config = dict(
    d_model=192,
    n_kv_head=1,
    d_mlp=384,
    activation='swiglu',
    norm_eps=1e-06,
    bias='none',
    tie_embeddings=False,
    optimizer='muon_variant',
    lr=0.00834,
    lr_head=0.00612,
    warmup_steps=62,
    final_lr_fraction=0.1,
    steps=7868,
)
Each number is 500 + 25 x the weight over the matrix's rms, rounded and kept within 0 to 999. Layers, rows and columns count from 0. Numbers have three digits each.

# q: layer 10 attention query, 192x192, rms 0.144, rows 19-52,82-116,146-180, columns 0-95
# k: layer 10 attention key, 64x192, rms 0.137, rows 18-51, columns 0-95
q82:467508510472469536460486492445489540503562499491507493474537521484527499540543502517474490515472513495528511486488472533499516466534510481513468507515506500484476458432514534522484466517507515516518518517476540527499528513511514524559521460552493449499451510439541505513489467536501503439
q146:531487522454504532515485529471503528483518492550466488507491500551519493443465540484522483490548475524476526518522513497481487482496477533511537474519535532507497517519456510532486499513535507493509512491422531502496503523505521486490526526430512500507467472448529505540485484483508481521
k18:508507503542516505481499538530502493532496486526520523524512504483508497466459497495508479501540550522530514523475470508499467476530498478454505526474511482484486524521510520479551476491466500551472439550499505520526527508508529460470495489522483546504510528548490475504468525514522495514
q19:508532479522524500476508546495474447474473520476535520530462486497522480507540477485537502479484488480493481494513545518469516536530511489486490515481514529468532521461505483540511537530509477489451527524497467448532493512522585487493504540505497528541508498487463519476509535516495553496
q83:535463517467467506517478488503519542464484433531470539505469521484471522495512499503492541500523490479540503539453473511463501483535502468500531531499506518508515527506533515517523470533531512468508499493476484539490491543501502460553544497497508467540484487517547485501492505525480489479
q147:498484520531528515472518504475513463506496498530490479491500453522468472478510510528518519519499473491468453493484509477497495503500525499471541511531507493462525520494505470493541516511483472510541498526478480523517466468473505487474479527539518492533539503521515482523477508457485546497
k19:460543516552494482513454457536465483527476494487479481500495493477529486456530459480532492498487494533526456489496564534511483524516465502466478498471485507514482519476538476443446491464470489509470494529537506459506495492547508518520519483502497532513511490499526527505455537497495519511
q20:468465491505504455567472549541496464548511534538521495522465524479483514507494494538525493511523511506473549525506536523537481504478502477490473529518498497491459536514524542572529560515495443543528544479491494467515548504520529513448539514524544462448538454438500460472534515531534559469
q84:449513483483531517497458542494510507489450550477513463555528501471491452501561485489499480502475511513446485493485504503533490479469495463512512504458508482497475519498503525514517531475530510540490464483480494497550528486467515508541516506501500529485509459486471472444524490512497532478
q148:478487532531462556536497538536533538489502485514478508522482525502514500465523468471523515483492503518474489488508524547495434515486534500501487496534527486489491507531526499523500508476519452540484500514463555477535493505512509544522474503475548479503514494480528483509473553505516573534
k20:465477514474480513472480487519482509532476501500467483478504507515487517487513528527519527519513512491525453501507502466481511494471528500494525506459447487521461493509488479535477516496508457507518538493495507446497533475496486502501484523533499511486502486482498554551489512492534480531
q21:496452516519565512518508521526487456472479503493541491497549499511531466500509516487525485488546510506472456525441524507465460453476562534527475458521493540493483531563519488493563502505499499472532476516518505453514494472515493536490478515523468510488530458450528432482531465493456573524
q85:466491515536460507443531504486490464491502493455481465564513476503493476482499526470537482483495501535531531504525532513574497506525530502464527498562509530517447475540475473453514465485507499514492544526492563509480515497500502533492504545487486499476485516515489528502478484509483529488
q149:465470471424448487501450482498488547522523450483500506469492463468483422491508571525489501486485509506453547514516487491497550510492501477474497432534557529440484462551463506451513523553544537462537487477493481603521518495529549502445493506508455451458474487515497466515522530494499454437
k21:522467498462514458527532514504519479502512504509471494471494515501490530516495459514529513545456481513446492516492493544518525504464445461500523508501483510461486565475493469505453521466510503494517532544503487504510495499509511515500466510515527520496509486508483489490489518504499493510
q22:481533499478503515484508495501491479493496479489524503500488503526519474516527542477503496513488516492508512456463458534485521506517527494503496494511451457486531516496455518483532565478546554485485552498504522527502469543498524479473505479499507477510488478505493516504524483438480489487
q86:504524496508523530510510519459489486480513487442471513496476545498523489502443496483518526496538527497485451509474519526469510506522481474514483488500478520504552445541495474478507528479496490484481503493522484472475482491482480521527515478536537510565497484509450500516513476481467486499
q150:523503504494481493480479515453492501517512503501513495494494497575514483538516490479502468526540508517475529468503515522511471532497504494520522506496483529469503499516539475522464490495507458467473534502517511572532529529525498484484492477529499463456503488502515478492536496520543460481
k22:498484485501462482495498506504486493500509521497480521494490461499503480509477450488481517479527532484510471496519488455485519475482522467466481525446450507482492463482483523516506466489491545494542508508493523463464505499481525507510519448499524474490492511491468545480487550484513507519
q23:518536515467572481512547492563563457497484508473456524469471494455516487435498532452503501508524540495538504510436497518515551468513390473453481565486522510595520523520523438424465458492497484572459474497517540550502490487480484443506505558514519576528477520485556515531484484502492472528
q87:428442427537492497472541438527436571512569466541474456552502507519596518472500432509524501396443479617444483537524522588587443467503474512502522535487510477492449491432553539522558483416480489479552527497485542506476466493537468496475517513562463465455568475503440501496457508536583545522
q151:475488499551491458541523478492526508474515503528508520512514540522536485457463544449469442465518465467458483483494502605494551486509454537521508559524508453511482491512472475535490435488520515535498495481495512522481428563508478462473516480441451553505526539508515515469529485469485493489
k23:553567450491516479495555440532494436519449490545451546512490458520491527524515533506498484494495494475542531497494437520509545528482461554504504451499488534455510515482507490491483515527523487494539539499476510537465586510527482524514510500492453502487526489465528486462510527482507485463
q24:470531473610527535501583448492492527525516507547505531510520505509532463558503480531509465517516479555452492538504498534543431498487466496486465518456457499477500481515511517501514520476493526527482470508536498478491546499537489561532534499479495486466507487501521473509506518510492591480
q88:532455505543496548496506520508449547514447497523489472488504467548522525502536501474460524490486525503473468500496492517541497457482555458531486494486537465489475514492481501529521524483517513520497502490507496494461535527462501541514534511519489478486531487479489537466487524512499488482
q152:441499532514543527472479517553491511447489520495475489482501510460418517550532448515489499472446464541542484468441481491458499512484500474502489535509534450569458515479510518468485436458523468522534514520526501499493519487469421500489495485484529472516510473491517496511491433492528524532
k24:494522535515516457533496516505495514535479505531512506537465532493521488485522520505474509476506473457482523507512512443508470461536521514515506496503555515474522499492507565515502526481487514523510462509463518535537455456547512496495464526469532491450465467544517529528470530496517527491
q25:493549502513410474481458514501442520525504499519451495484473538505515458484458493455492510531486475528523543479550505502505545459480520526491494463550498456529542508512436473506529514497501489521505532530502478569497472524461429515525522538546437492496496576519503426481508500505547444504
q89:521526512520496463544473551507538495550482511521483485479451488513502509501480481504495506505504516484499536533489467490525504491526484448481529495478492504503494480524457474527517470560524495465502511488484458467502500453522506465503455454500525506517487497494514530545481470494447491481
q153:514472462511465463492433452498469438492499516449545489466511451511459421528550519506482477556527510526472474550540499461475519514518516479481530460500460512486490491516470492473483476518470515494503457489502432539521503500521518431495541447485441466480502507511499496527493467473499411468
k25:482511475477508469536485511464478511482515507490471517533508481523511523468477493549503474439508506515546484488499524533532501513499512514505513518433505507495526498489516476506502470484528482499460554477560481536517521541501507499539515509494506461502524497496504460517538521499466529462
q26:420501495567516513510548485486490544541457479478480472532524552488518467500506493509518487520430489493492490531532552515519491497541500522484459517426436518517441565535504525523532502523502512528486485505464563497503494531485508534489453476460500520430525464472512466519448425516528535513
q90:462508464536485501489448532539527513480521436516529480460462444507557550498460540474497470533490522550466514493530541507482496476500517489461479513536530510499470482495523534454502470536511488544553479475513488475510487532528461544522446504524450536506508492458522439541451464492530483470
q154:564489533533532490473512512500502481519524476415500463535471499470525464460500486470493552540543508466513465549480451459478520489533517512496485468532469479496478537465470459474513477511542526487434469469511429465507453525483533439474447484536486430554503541480504490446555538502485531463
k26:471505511539507491532470509501520543565511478483533453504500515494506518499496541493492502475513499492509467507482427487489496527540502505490515486507529507535457521515494503534527487492459548521508533482511488502519482452509531488512472498494531514498531522491482493550520527532506492457
q27:479494548516456486514473481485541526489497489463518545474460532512543491467523489502480505479537499500491473532528505494457491499571472537494498478524522506509514528555501517478467515505525476460474506482491504522545454501489456486465496509531490507536483470496489436509497483532514547467
q91:494526517495437564498538541531469491496488471560472533457481504509519522490501538507569487474529470529514507490471523488527511501518443483493499485523469480500483516504499520483521510492526506498463512568509534483508529515458487526485490473529489470518522486506530511531517498498500509473
q155:569451497530488495519500489578457526498490481507528561527513498502558437494504473486505494528435519539511521510540509531532518509508507566503494496502513521477505509539519477460497526453491514480485430505517510501507574497501500524557519480516503491531487505473506514521521504480525478493
k27:482467520509453430511502477486493497520446509527541477520466512485507527482475499521465524510563506505508476513494477520563483487511530511519474487554552452498454509507525505454492497507473507510541527461471513509499482528537494483524469498498493505481519489505479465499529521538477539560
q28:455517531517513528435507488483465538520500503511487469511460525451465474503537510499494492467533506476492506528502525487501514515511519523470507517527459563510454491484477551520419480529492544503463444494558499499491479451531468476500555484461484486451505530502500488570514473517447452529
q92:486529537502508530516492504469525422519475502476481479532532516526464543488545467521502515485495504431485502459439511449470514516516512482523505450478458496485536509542520504479511438518495468497460474490457463540534482495458543587528468463528541489574462463487553511491496460465454492479
q156:459483495496462494467515486571504494485486484487516516550456539523526514450502575471481514486524532539518502514519500509476507503522520508510510465536563522498537506463472424519469553572555501498507518512479524507524452507501481511544505501491466511505462463492522466513499523490506482482
k28:492477465517518519502494496496461549491475544513473520499507480463485465516479478514495500486499518501553489526447511535508511490512514531513517459525487488522509521513547506487525501526486514503472497526531429532477529473522535472482532498493493484487479485471520494451494511486479562514
q29:501468543495460490508483504508501447482487499470486512459497497518480517503504533488507474494487483450493465456503505499484467475505506474442483510511538478497490483485514541493491547470533421473457505511484467549500540490467503446495477506482522489528500491526476492504524550479491496504
q93:491468508493519476483454459494509530487464500501499439458530476495543474478496510472519534475512527465520524518514474478501473478502493542465516477506473457516506483523464467505501504558478512513525510521466494491500518460517515539540489502437523513496508500478527445522456568520521511531
q157:486484493511540450503511498495527480532486442518510532498489518499517499459457469537518488512527537493501486497519476503512488498480489507542510486497511499548495493527512491505514510459524471501490491501469489461500517469440493507483512512479537496515509444508500537488481470500501465517
k29:473517501509444521492524506536459507493503499484519497472496492480471527537523519480490535511491489497509520503480477499499525515490519536520509532493492494487490551516527497523508466528528521461495509525482469499490498537481484553486490468453493484514505481459492483498504476502514549485
q30:553488517481454478507504480546525508485474470538487470490503490522481532488475517531501472487497466505516496524506477501496522471504526492514519482525524517462549465495532504466479494512514558467484553510500500495492505507504455456527454465498496460533528496528529529525445478476494512504
q94:546485510476526548513497497487514501531545495557518518486474534491474486503476500532507515521475500542507507454501494526487474497468493554515554524437500563536522518497501540514503457465486490493503479492538527472494516528489461516470492489520463481497480490511434545454480474463480529507
q158:476471487474555425510493469508522498525472495491455524478520532504507490513560482474482486536476527500534481494508482513490527511487503511489479467522464517569496519492472467541533506484505517492512489472436494478486521535487478494509531517536470475507473509482488522474523514507481513499
k30:563526464496488535532530513477489507477494516483464511478555491569489480521504527525515463513495517499529508531517510454501505513495504489496500480455475477558511472537509499488482492539490508443482498555514484568471504496473461455523498495493496493514470504458502532470524466474463495502
q31:488473496499561492528536492481490472521499499490513487451507485456523488500508508515517510522534485492509527510464525521546408473452462497491490510482520499476479546481530532503536525505468463534524491528470544524520544503464524513498507520469522461513473505518491475455469493491503524513
q95:503476479488512536493544513501482496509499464475483471494492487462482506499466517507464489517496477535515487467528511474494499497499489500481506477498525507468537496492502493497440564495495484505508525488475518531482503464511506502504460486492491504508503495487505523486514510475502503480
q159:543488512486513463444521472505541498475504504490469483514513477533503514499518517531473479511478501495500488454491545508470542493479550460479472480470525540516507466527500509518495497485496523503532528509496482482520511512507465493508530512518524486511474494479513539516491517537484480498
k31:500563535476494496516491510513511499507497524561547488526493485506507473463557527509492526504489525538482478476473502500476497474480497539513467484494499494491499535489539540526474538528483533486458502495481500529513540533520524499495490502495462493481534486542506529512533488490499499482
q32:515509489497534487471514495494522485518527491493465514477481501510486492454503471495497503490491508502494503488502507498492522491481470445493477520513500503534497484498519495517494485526499516532485519542496500511498515524501484511478491520525485489479511521522495507476534513471511487497
q96:507502493536526499485513494516485510516498510484489493523490473500518504465534490481492489492483528522529497531520477476497486462502498483478530503478520494487482504495505476468490504505489499508465510515503494493521508516511526486510528508487501502472552544529496485544490534515493501498
q160:520464488527495513535528505507559505465503485493468524488450482487525493508520494458499533509450508492496502487502522526495506463485469494524492497532481472466545504529489520518544468502479518501491520511521465526523516483487532535492482525511492542496512495519501517515533506463514458518
k32:519495493486496508445510512485484472474504481482482497512525462513457489531516487502512469498526511502473501484475510480536507524474524495483517521462475512494509454490525529519496504500555518506501504517510482515520489487488500474497496509510471538498521521456523519487531478483537483519
q33:527525485514456513510473499515526495526475484522495492497516454494539509465529550512492509497495510489488497529515487541500512545519503522506497522468508493526461485498520467494487500478507501503489525511501483477533483501526501489468496466483486507526520502501475480513507489495451482513
q97:481493451513483511483514480538553529511576564505521510509516504494496471478502500528531508521477503530477499514492492487488479510494502551513499483460484508447508495522533485531492492525512481478461517481480523505544505493476504485517540483466475474472503479508490478487475484530482497524
q161:453497476499496464507478479506484496501497512477503477513538488542510513538484512527512464521503507496475515492492515492489484520515508510506473517512515470517472499501530508506517534492522509513479506518464490496517491518523502485493511474479507465488501512484485471468478522491489514482
k33:487499540547483519532511496505485492507521498487514472494478520489529510523470511490489489504496494525506479473500505544486476500552457473481488517531501468533489515490473488477495519527466490504513506477512546513457514487497465500528475474517522484501470508514502482518475524477522461485
q34:502521508523493523513514470524497504468508492503492480506465486536485500485524484521515495527478505518473507473498475487506496503487466489510521482547488512501494488498540455498484527534497522502494506474524470482513511477482493494498494496476471534488490524534484491542514501529483475496
q98:477489491510508499479489497526491491519494477498511497507506480481496512482508497498480501503462469482497502505476522521476494474503473501473524515482503503518454522516492484485493506497505511511458483496504491514519499514476462502497516495534516525484494548517496523508474500490511473474
q162:508491518516512470454506489494494514526483437523539486486545513462498511493543500478507473488495476485482547518479496477518472437497487490530476500470480482470486483536536519520499487504565495478498495517479512487499517515507513516492517477514488515489501495480512507496501503529511503515
k34:506502490463476495475534501536496505481514567467513450535520508559502492527508548525473468473480464502491526508514529496489517545478489487451479512497482500469499488441502513546494504501487493506541500472525500520507485478516461487502529507489496492522504452460517517494466493482535487506
q35:512493483485527487462464501507475523501464505461491480501510479513516507525499500486497493524496520503514514524523522516486497477480487506522531482527496531480492499475453508514478508520506477492479492503452486506499510479526474501488489480495514489508515490510499486494508517499471492525
q99:513489497488475500501472517535496498541485469498496472481505472453484537504568518522479505491477485531483534484462471502525505477486480492488496505501516533489504517512520485468531512460479507515510503522518494494544523488514535489501530508504496525485476541525479461504480511472491490493
q163:511489512489517509507467492485514495483518487501491486505441496542509507499490524483495472494466524530510463499491481501471514494505486494482494515551481501532502528500464509546525521517471497474521525493521482539503486489507495493473504510518502461503523523507470497535539475493541483506
k35:505502466525487494495552543514504499504510503479486500481487473499500513479562492488469481512504515509539516509533558536497484519510519491491471481512517482501509509516525484485516502440517495498470493485501484508499508491445482514490545553488522476486517496493460548501510504488509539521
q36:500512499491509491512474476490507496510491506495491484494489496522524485514501517468524496471519533515499463480489516492498509515540536462501505506480495481511512511503531485501502493482508507551497492562480547505532500487539546502525497474488513500506501481523508491470486514467488532504
q100:500495502485499503538541490486477535491499498492514528503534527480543519481483481529502493510530504483484471499516461532520489529537474477539546491487531521519486495520500485483519501469499493497488480556443516497492501518518522475546506497490501505539508441520459508461523507531517508520
q164:477498514552472505501491501503484500494486489514511518484509479525515474511481506482475481493495491520510501479492492527507486502527470461521491517522486493483492493526500497465536479469507490500494515496488494476523505471497517502483503496486515507502467500495466485478520494504498533491
k36:482521517499505512505528519512505531519539469511484470493530522509502503528527515474491497470527474519512496522509498475490452463536505510521471466509493452481500511522508516488471482542474494480485503511495517471503476503483490561541494495478538515481486506500488474531485526488490502517
q37:529532508484512503493484519509488500495522495485512470503484511452497511491505474479490508462465505493522481529519523500498492515444498494508477485512493494512513506512515483510500496508497489497466506510530507523508519497528469469492486501484491475535471523511476509517492477513499452524
q101:481531554505475511470467521467480559502498518489541480497522498514500469496494480441538534495509499496494460481487484487483481460465511549477524544491519452497525541519513476502515481490474507479475503463537498512540497490480507505490449513499536479516531532490491489541557543488521530496
q165:482508484507477538491510484507493501524526451498483489494494499509466510496463501492506526459530531500509517475483498528468489495480478518473497534478493508466536471495548511493490483466511503483481540516505509502494515498485462488508520492482504521540480491468494484500473507529502498515
k37:528527481432480509511484536497504506511510506529479482507541483552455480544546520550552503496515519476482469507492523471519509476493501516492511474511500535537526484511472527524488514503538507503524499491519522493500474501480487500521491503465489476494505513456454501484487483439515536499
q38:475470500465481482497499501522476475516471473520500544518528506517471512511507506494509508485468453486497546493515496480503523487471486478521516519489504483472478507481484508522509509484478546481501501487485446476522446530499524508448498498497499457511492477485536505498482479489487506527
q102:502518527488487515530541479473497523512481499493516492483497517501523523519517489483496513515504476522482486493464492534512487500506502511499523546538480475472551484492465495498505498521520521484508502480504511454525484503531499511473486533494517529516517479463505473505505494510488464523
q166:510548501509495509473517514507470475510507499469504496511491504510482530497520513491548475556506504513499478470520484534507503503518515486495543517531486484544498489509473501487506504507523532520508487513516531474482460475493470484481460495521528470474523506504437517472542490477504513498
k38:491490518484485489518439507499498484498531484481502488485496519497494481485505475467474557505530493478518480507493515494488476487503513518497495500507514545506455487475475500527446484521482494501459477529515536498488496490516454498505498496451489539497505516516514502468514512554531505504
q39:472478554491515471484544536481504520487491486543522504502490491547488474464453499511523508495515484508524538495498490517521485499525535504499518489476507495503507462458522495508513484480506480518535472475479555478500531486494498513531518474473494542510527503508489493451496508516475529471
q103:504484444534498508483473508521539525506488474450478492549510531492495483486481498504495481474469510469491524521533469481533525480531480453511461494502498506517498507528492534495519484495499462531504491460503487511466507483492522504499475502473499516509480503486507493567480486499492482495
q167:483479488478505488512499510489515533516475518481526497502499512454488505499497501508504492527488488508492518480522516496491497513488517496511493529473499496513493529496512505528483480508511515518507497489525508497502510476473480513484509494529491481489446515526534520497537490527484453487
k39:512505510485522531535481490501489510498511510510506516503454499483498478475499493486504540510482495541508481500510549545497501465482493471462532516497498540469466509472505496550512510540465480488467558518476475485460487459511522505538479475519489472543517466507528518468504565489511481490
q40:494482511505510483502511492509484540496514544486494505492499478482532509515492520486497526523517511480513475476522487518494500510495499535490519492524506507529509525525506512512507518508470489522489540498513470475505520482457492499523512504511501500487507517509475506505508502495519493512
q104:484499523496485493521493491505511483531495479529494498523490508493533499522502517498523492507520530515499510502476503525514522497537482485483482519497524514516494499529502506477552511510472489524498511501504516495493494519479497507470509480519540501481499505516494493538509504479502462509
q168:491518501486499490473460517530515507518500538503522468509485486494527476509511513480482475503495506518495458501498507523506490497512495517507488517514481497500489522493489498484531496486467518518482476509502505482510512487497513477492497510519510454511489525531478509498501499523486498484
k40:502460513518537531531509506494503536527521486503500499527492472492508521424511461447489500488476484503478519482501491503496477472465513519516507503514504531514499533507504536516472460488483522490516475467537516469482497472506502499526503508504524499529489501533523504493497548503496508531
q41:474490458496482511496505498468486473508522512470486501498516508490490525475538493500501523490500525487505504488469520529497475472489507448500501477509478510493494459500507519496460472473495513505508508504476506515506507490518486478459502494459470495503498485506489504499505502479503508510
q105:506518483515451491515485488485535522495507515523474508457526501505499508499510515502492483527532496506492486513507456496477507520477504493489496466467456494480506518452523507533487509485479471540507538509499490536545549486520480510510479497478489494487512463536500484507521502507472492545
q169:504520511483537490499529516485504484538533471507490504517482527499492512467511496507517518493465524497509514510474495492487504475502509499538522524502526511492504491498478522478531492543498536499504487484488502514504503489497512521494498537459494512508523471455493511512475526527464492482
k41:505473482488483490506495496535523497506490511490529511506501523490498481517514457504497496499509494522504517512517555517467497510507482441522481488491475495510478466497510486520507469526531490528519496505510524520542494510537466495494556491518496488483502504489477477509531497468495521462
q42:486462503466486516547492483529523445481465483526497483512540540554543508476491482490487484485470479512503467513516516491522524465496481466502530504528491485461515531505514479511489476516496475495449501508501453539519507468500469517472468523486492515509493498510475472467485496558487501506
q106:527485532497491475503504506465457540475517477479483482517503476477482516488513489493465499547443458485488530485512486497508461532495525493454486513479462499501512450504457509481501509482493501505555499507510508493505547496434508474513463478494513525507519559495468524504485521488486549516
q170:488520500521483545501525487492505504515456502506508513508481510531494531488527446536511561449552462480494483512484513511500470510495507503507520484479532503513474481487542530500491492488497504485533492491496545514531530471500491494511521470534510481480497444501501515483498485514457509457
k42:508464475489517481493518536480512490466524549489519481487535510471487477503480517519497503541542490496519487464489443497495504497489500514519516489496531528480486475502503466479463483506519462459537520559489463491489500492521491506506471472481520461495511458512498510485525507529538492504
q43:523485476488499505486507538491494508483532515495489545494513500533486484496489500502483541497546469504496540504503483508499492506496460480504512500497520471530535494527509494479458499443499477518494503534526496515531503503467480478511483534474435489498478500522490502505481523483463469490
q107:482484475509506492477493491469461526527533487480497512551486540516541505490434483474496500505488512524498467476507491463511515532530524503481553481502488501488533524475538488507510460512515513489459481501512498492510512473505530472472478517491487474519491468466509505518461501520463498485
q171:495486496527539517503516512513492498487488517504496490511499449523533526524482487501485539466488475514510494499531518521513486506507498506492502483495499480534514483482533483508518479515505503487522508484484494517491525512496512498474510531534510512499525532504479492504499463465512543475
k43:456508515495531482479514539503483519504489487513541498529500491503464488496491468467535526506485513507499482495508543485495461500502501475494499454491533470520463545463482538471454525473457508508481502523505496427495489502505497490530495531486490491501517539509489545512481511527487486535
q44:470487502481519481513514500461499470515480501493494464459507484477498469475492483471498536506515522497496489538452488472479550530503462486465506521506502485529473520509505524463534523521438506506469478455505511538515514501488499533533481510489503513528474475465511560514539488477508459531
q108:506543479506468450489491517522476492473493466545451532534490506474513527553506553452499543580440480492510456453499475467528508461518505453475498495486515471491482499497465494494481494537498558531503473489482489483507494524514479508520480492465504473473491536481507468491457456466517491494
q172:456507551507470482490535476485481576469509566503499499529473518469503504510521465467505504492478485536516458482502460475484471485500514525472510510522513494528533501512478506502476520512511482534508545514479490453509507508517475497532488483545480505470454492523509537494494458504545486527
k44:500497512508528512558522522478486484525551480480532515474523493495486487478517504488535499484493510505474541463514524446513471522487489508545531480525513460506479513525481515485500488512488510478511502485514468471493505528497488513454544529528502508504515540540514493496522483464513470501
q45:440486520499530500486527512549488502539478516506468485555473518513518493487492519487512518486488527486498479518500493481512517532513481530500526519483490475517479516507471483502468486541469512507466473442485467493461514497509524531473515485471517478483452485537465495510513476518486505521
q109:488475507454511517497522505508480499511510533509487506500508517469486463520505497526540508488510518519479521495453520485507496479507506489512516473474518513516471533488462491463497487502508518509479488430496475485503503484467492531503509536496526485505515506518477518507485542506522483500
q173:491472528495513520506484521528504522516533495514520483491493526492517505485524490482504466532476491528469518492483499530483490492497456497518501532525531504518478513508509529494502496486500491571509512533502492467514492451463529520486516509503504497533470491508496516492480513519487479475
k45:494512528493502507459470487523500549479498488458518459547528484530515522450523497477490498494482505521464481502503519476539506480479486550458506492517535524521505521498508536498474492494457516450470462489497536460485544509475459495494509519482556502476488467506458486497490512508493513553
q46:495503474488519481459484523545540489499524503461517487450471515506521543524482518498555461493513527491507520452525486487537520546439496477445510511500481501468509513529482499495472514469496506483504505508528527452510487513508484528493520522546466470522541487475451546490520510471515495498
q110:514489463486519520528510496532490519508517529535511497536489524515498513494522481466476469513569446492548503480522517466526514570478468530535477509485518484444486470465531473496467558494536471474479469484476482490512496483493499503536492516486486522464461428521531509525509475481517465557
q174:496492455533504452465463504515514433500499508490465507527507489510513492508523502535465508528486517450473527471513487497544487516524466525500478500534498553483502481565472482485495504481522512524511521476522461537525525562500539504558476507503468508547529534472485521496516506478509552506
k46:487498535492483515500506469470563516496443498526480510543524508493537501532478488508463496468488525504525559492532517485511518495485511524524490495505503477475492493535484518535472488537556466502482534523502482508481541474478549503477538496535523492478499483464502494520539491501477450547
q47:493481498489489470493519500507506525492501509510523558526524546491482476473508482517505514499493499455491516522485499501475532503507498503509514488537465486493497479499512500489505480528485505522499485489497486539478485475520540491504505501492478499516484494485524477491483514468526492505
q111:495484479504476465525498502501524490523518511526491515476527506510463500498485485516523517456477500517457524511511493483489503530482512471500521512477478471503494508491503460502495512490532515490470494477484501470509477477547495531511497512530477513518477488470503527517525489463520485501
q175:516466460503486487507507485525516523504508524485503522502502503480465535504485515490492464485522499468476517514485496526478505520494495497499501499495479484474487476483510474502496516512523469503475515545497506492486459501512486511490513508515497486532511495514497516499506474484487525483
k47:510507473476448525493546527464536449498513546456436509513509519537491492532492505525465488479506519476509548494496448545472545498497468547526518472479454524483536461520502459530539488497568461463560553516521478662475509483478486454500505489471491483530463506403526519449537479468499472491
q48:514545505499505477501473507484466500498526532515489453496479454488468528492434501511484482504510519494516464485489495544505511493567462479494522506509540535505470507488555475515472528518497518467500529526447456588475490485454554505525509512474518482508499526514510478533502516464483493517
q112:555514521474509496517527517496503455519497525498512512535463508487515519476502515504524468461509499538476537530531505504510506481532519529495500487492497495475511458512519476511513524551537500499440539496466444510488505478493490549500463478498482513544508499521519524514509498510546527498
q176:477472474512490503511521537492531484469503521496473456518514512526510520508513476513488520499557477485502508507505523495475483502458498469501489490530449525499495509518521496513509480487510505474496506500504504439512514444446478558497491513553524479502523467549481500484447428509479489504
k48:529529452482530462507522471507519434491510566503435556492458506549452484544505520558502440507478522465532500540535460475511508483494463491508486502468465509488523473495545472519468484472543462524519493492514479538495491528540472522497547519501478503485535505435530466482552477475516515455
q49:484480486526492519501484501526551557511488480510541533506519514508545511523519572509515476520529544504540485477479516479512532519547470490466454458478502441495540492474451487513487498478465540525498461500491525473525509519533501530453477516451497496484468484511537464516488486516522513519
q113:477483504480520475523477517532504503482500482509473505507511478541499490457495497525497507480503495564535511475433499522505472486551477497539518540505470485527490513528506529541554470489486413497542519484500532506430520466530505486452497528498458500485475481478492446491517502498503489450
q177:510491516504489521513531495519526499505488517562488501516487500528479502461483503504493516496456476491470526521518512506475480480521491482510476493451540512484454499548480495467509543493508453605481506519503516458533462516548526515459503541502487504487531527495550525491531500492504514501
k49:476508493513465529496487516452479502494449502545521513512538506512483484445508513489538492522482481496505494527509520485511477502503476490481503517477513516539468500484466515473530478500491543505459474460550526532538469537514501474516504499517543513459506474477485489483466526486498551497
q50:486549504492536599468455536543455524512526492486479480505498561522500428496460517513561501481509518462477472453482515573498500509503528474480467514518523502469536466518587477466487523550512484496513450490509497530539512484558547488542517469493528485519542520522541479415495464485508472530
q114:473525504474466500498496500483506451509493472515489502516481518461529449504515529532555512474495511460475479486497477493526453508496535541475504492490508556476512469532525460445530518507525530446522534494475427538480474519493517531509475548491548531500460540508482473515458475575507543492
q178:519452536492466515519413543481511506504497465462466487520504530495458516493510531492512540517469536498430440506492525484543496498527467475496504499508474522468489483502442489484521480467467526509501501526480493502564493488525541508483523506533463493494548538511505545475475476488510563512
k50:438494513496508496469498518528461511506482428515551511543447508454515541495491514478476505540517537487450449505511537503501474442509503510485540499494506505488506544547512475525486530489463534497469437484513520500444503492518479479542545478514535455461506497517477482522506523498463485502
q51:516457484482540539474489474493505494457462528454570443551520524477523510494447509498490535494461500532526503531475506487514506477473508525499464481471523486491469545486487515478493428528511496480515468504515533477471551518527491495526494503451517493522463482474504503545495499494509487504
q115:537512463524489516542551457521516527542507530465523519509475467525527563458501478493489473437543514534486448453519463495499492500485466504547469473535503531481461403489551519517561505517455493461533531491432556496471458475471486518508498465553484516460508451516569536499499492465518511489
q179:529462507516543542476493487515552537473536534495433529510540498474485558514464496556512544489476459517540515481496520492521481468496525511475496480481453509531492506524538514542477553519503427513548501453483489476484504513530466527463532474489506475513504508549467490475465475517518499500
k51:501500498516510490538471504504494478522496518525517473486533481540485460488477493475506509491478489493503489526523516540485496504500504517506533484525506518515529542544469466495490500464501521516499442544493486478534508478485510488489479522500514475514516494503444482502491578518522501513
q52:497470524492459533451501477529482514501463515468484512480518519487535520497515513499506500492476518450511466489472519456499525504504518570451472537512534501486526499510516472488487559508469481481482505535514560483457488472509469484488492491524548464526504494451498486474518521505504525468
q116:558478488511480519459495469519519516483479489529477532492480508506480503509510507479488516473465469464530523558531475493494482531515469495504511429484478499481521508515498533549499457553486450484471485495525509523508552511508498496513510487522464507501470509534510490483528492498508464538
q180:504527508499479482511502462493531503518482490475526497539496483536496477500485507481510484519497518453538467491461513521506511489531488473525569483516484525496474492512483401528507528492501511513458446514522478503529508512457497501493501504472488492500474518495478457472522512569454545511